{"norm_eps": 1e-05, "bias": "none", "init": "normal", "optimizer": "soap_variant", "warmup_steps": 48, "final_lr_fraction": 0.0, "batch_tokens": 32768}
Each number is 128 + 24 x the weight over its row's rms, rounded and kept within 0 to 255. Layers, rows and columns count from 0. Numbers have three digits each. The size before them is the row's rms in percent of the matrix's.

# layer 12 MLP up, 512x128, rms 0.31, rows 244-265, columns 0-127
103:125117140132112136138141140115129166098116087114120083117135087157158094106154151140109140122136142090146103086118134153098136158110113157143107106076171168145074129111132099123145098188138119136142154101115098152106120105128169111173143099159132096113140171113149125109140156147156131122159163148110113133133134123167092146138127099145134142149136119173152160077121118089136128113143
099:147150099122126118134137134140161128126166091099113145130128092094131160136118115099144128131143114107097128096144108152128132105137124113140135123121130139158173111131119145129108137138142178121124110160110146115086073081108157122157141136117162090137106102136107166134098138156135137084074172122097132161154148114121186132087156063123083171138131125133075126166132122132157118131141
090:121149135142151119124174183136124122125108118116146157103149140095084100133116131114160135179191085165139108138108123137123106133098128109171126103124120108140164144123093118126091113144137140137172114139142173121135143105141107112121125131106124152169149118093124096117094134127065153178153144156117089144093181153124129148104108135113140096148155088109121141164140146097142132139136
094:118129149107124113129141108172087152109130107137153119173139068102144112109159191157139098084120128148102069097166086124135113150142128113105084141149125127134105175130123133148103127134187139161100120122172137130160118101120139136157153085124120120087127132138141106118139135104107138097120158129128145096127140109104140137149135111115121112079160107155123134137124147076153085112120
109:118111149146149160110141117103137182117166150122129117119117082152154153096137148081149106144082093157132125124153122123122132100112125115106094143117129073088122103099117126127103149146104165117132127161127136115103116075098112129120172100119119128130092126143123111137123106138082130080139139149116135100166183154114150165086112098122113130095145120128118157101148131055124157126139
098:172155111120150125156058145110139134152102137138118083118107120114093107097112122136107119157113125182096124073117159084120115121148123125115126120141139099153120122116167158151128096127186157090132138127116134118089101115101161141114094131139129170138159147123124122155074145161133125120135159145131092146136160107115142153120139124122113107125148133093196115165140142086142132155116
111:174128145131142153142113139083124096089187108116099126158110118155141124120134099099163142135144165078094082118137151127149112164158122132106148143136112160136137129107121081144104135126147125142120152141157147187110136124115121110102133167123092147104161129118140176109096119191145101153127140109148102151094170110127152142109110159125135139113125151170127108127177142151105122099118
097:149142119111118149097122154133117142187124086091120166095163162116104154117094158111109110169138132162098160150111159103118085140101169127106091118140145120147145127119113121155132156088128151135190119138108090157122110100149172160130107110090164129121108100132116177145119161158136116134118146121107124115133096137131115108119111143100118131149133120173083115158095121127166121160137
103:141133112170094109101105142107133139132154105161111106113154132108119111103138162138154132110111137130107065094117165153106137064129188170137095117160138135107147106131132104138127133117094150099114155133147119082163124122138105123137119139134111079089163110152124095076139138145139157112115107150087117183109162120101142123152141119139135137135126134103167128128079146087099144113132
096:114149154136106149148124096087101122111119089096095105113067112104110136184120102159128155125168146108168143107147119112134127128142148167132112110137134094137111107094143134136124125143130139156127147165127153138161161054106181155137147114070128150148107122148175154122145121134124138094162103158136118153095114156117126111137113155126131137159157108113152136153137121117151160081113
108:154180135123143127137101134090141113105120088134128103163148111138109141119174160149123144142134080081157153119130145143145117120109127092167158133127135113138141133141106109149097139130129125083157102108153156071149153173126086132128134111095139128121133103084100131135179102155153142140128158114072129179144145112161157108092110108091134147098140126114092126151135163163147134141145
104:134121152100143123139151148129151117175104107123111127126142158120107119169144126140121121153125153144113131111130121097073148139118153134126159111121143094144117098100098098141147135083125190100112096102154110134122114106137128100139120181127154148145106145103110141140120132105118076160100120184147119187137162109171147124182122132164118161132107097109149103176172098103127146138106
096:110140140161111151098108136121152139139102146114115146148094139147122157130122116107153140173123095098159127119138155131169158148129095131148125102125105144119141124084120118148116133098090127116155137128094153126179129126085153153150137118147137182118133164098109135159129079155122088136149098080149148137115099182084090108125124167115118144111118141163104163150122106140152199113132
103:120116103150140140109108112146090132114135151154114105107150152139092162139083101145150107109154156117127137122155145112125134092140106141148144133134137119121100136110138128120111115119129190103158146096073136082120089127094124149100088119101109174135107134082098135117147061143157152108144172123145143132150106175183148124114150176116136137127110119112101085153117153105107131153148
100:163118106127116160129132125138146171134098131175132152133080138104110160150121108090116056110143126110102070094189147124162141137151135170103128103110119105107131112125134120103119151130126145153137092109125116091142128158075168130084093098129132149140130174158119118147117131155153125147151108128157109118131163119113096146145110148139107129112128121120135120110151136142065170153121
096:140123156114108120136137116159136160163106128134121141113144131124154087134172123121163051134169129117100074131089123085113094155142166125160109120101127151137156119120133116111100178170169169134160114129138133114134115113153141122142072101118131119125113108106157098053124129139145118135108146160128115105116135111141131121144117160139170114119142133103141110150174141112119162086143
097:172169133153093158107157111151133155125123127095156107136121134109150114107110132097131126116132112117065131134131110155082159140136167125132157076124193139163103136117109111110108174123098132134082104113115134162099123123118126128199128098107147114132097131150122119113102175138100184106155102124132125164154134149140149124146142171151123136105155098110116125157149141111107111142150
106:156101139122095153103124153140126160138137102112133133127159143155156131112108103110117114128127120152068134130140138128136141135092172158140098115171152096172114120110133113136107123110126097069112104138115084142092154087100157116129171091117148181129113072114133132112123127164121141123130112149151166141150130137134149108098144034131123112154138128131107143158095120125169138130125
105:131073132115117137107142162123086148139120163082118130130118146162162138115171159113122125118121068124147139110172100188101113136148130157161105129149149118175106105157086103137133116097144097107177103114129119107119126146106122161150146141086112138106149146145146137102098106105080135129141138111140107147110137146113150138095127120164172137108120127150154107071083152131125130133137
095:118136131112137165112133168113132132118148158133173152095159098097133136161110171123163108085161131104140132088108116131140147153121163141119124110125082076087136123110097151159147115100165112090146157088073117097135109104126109113098162176139165167119142114143151152156108127161101155122122126126139106102164158086102151132149112145099121128100123153136133134131118139086120149119116
102:088155110152114112109103127154115127056084156146119150123136142159123135128068145110137145096149169150113113122123167117128113107121170125159134114131115129126142112150128142112132107164139154125140179138119080147121108107116116087177100141115142099120153131140149150139140173116167100106176118171145117135153137131113126140062110168171137128132122117142152106117114116125087150160102
105:117125172121099119091093131107163124172114114161124128114099148125145097076140144152138122141123108160144136134134095128124159114157157124143157099159150094108150134099136189132094125113156111127123126128136162145137178127114104156140174171118121160135127140113141096150085066152180100102136129156142119106167101132117131160114091118160127163120144122132139088121161099137116153140104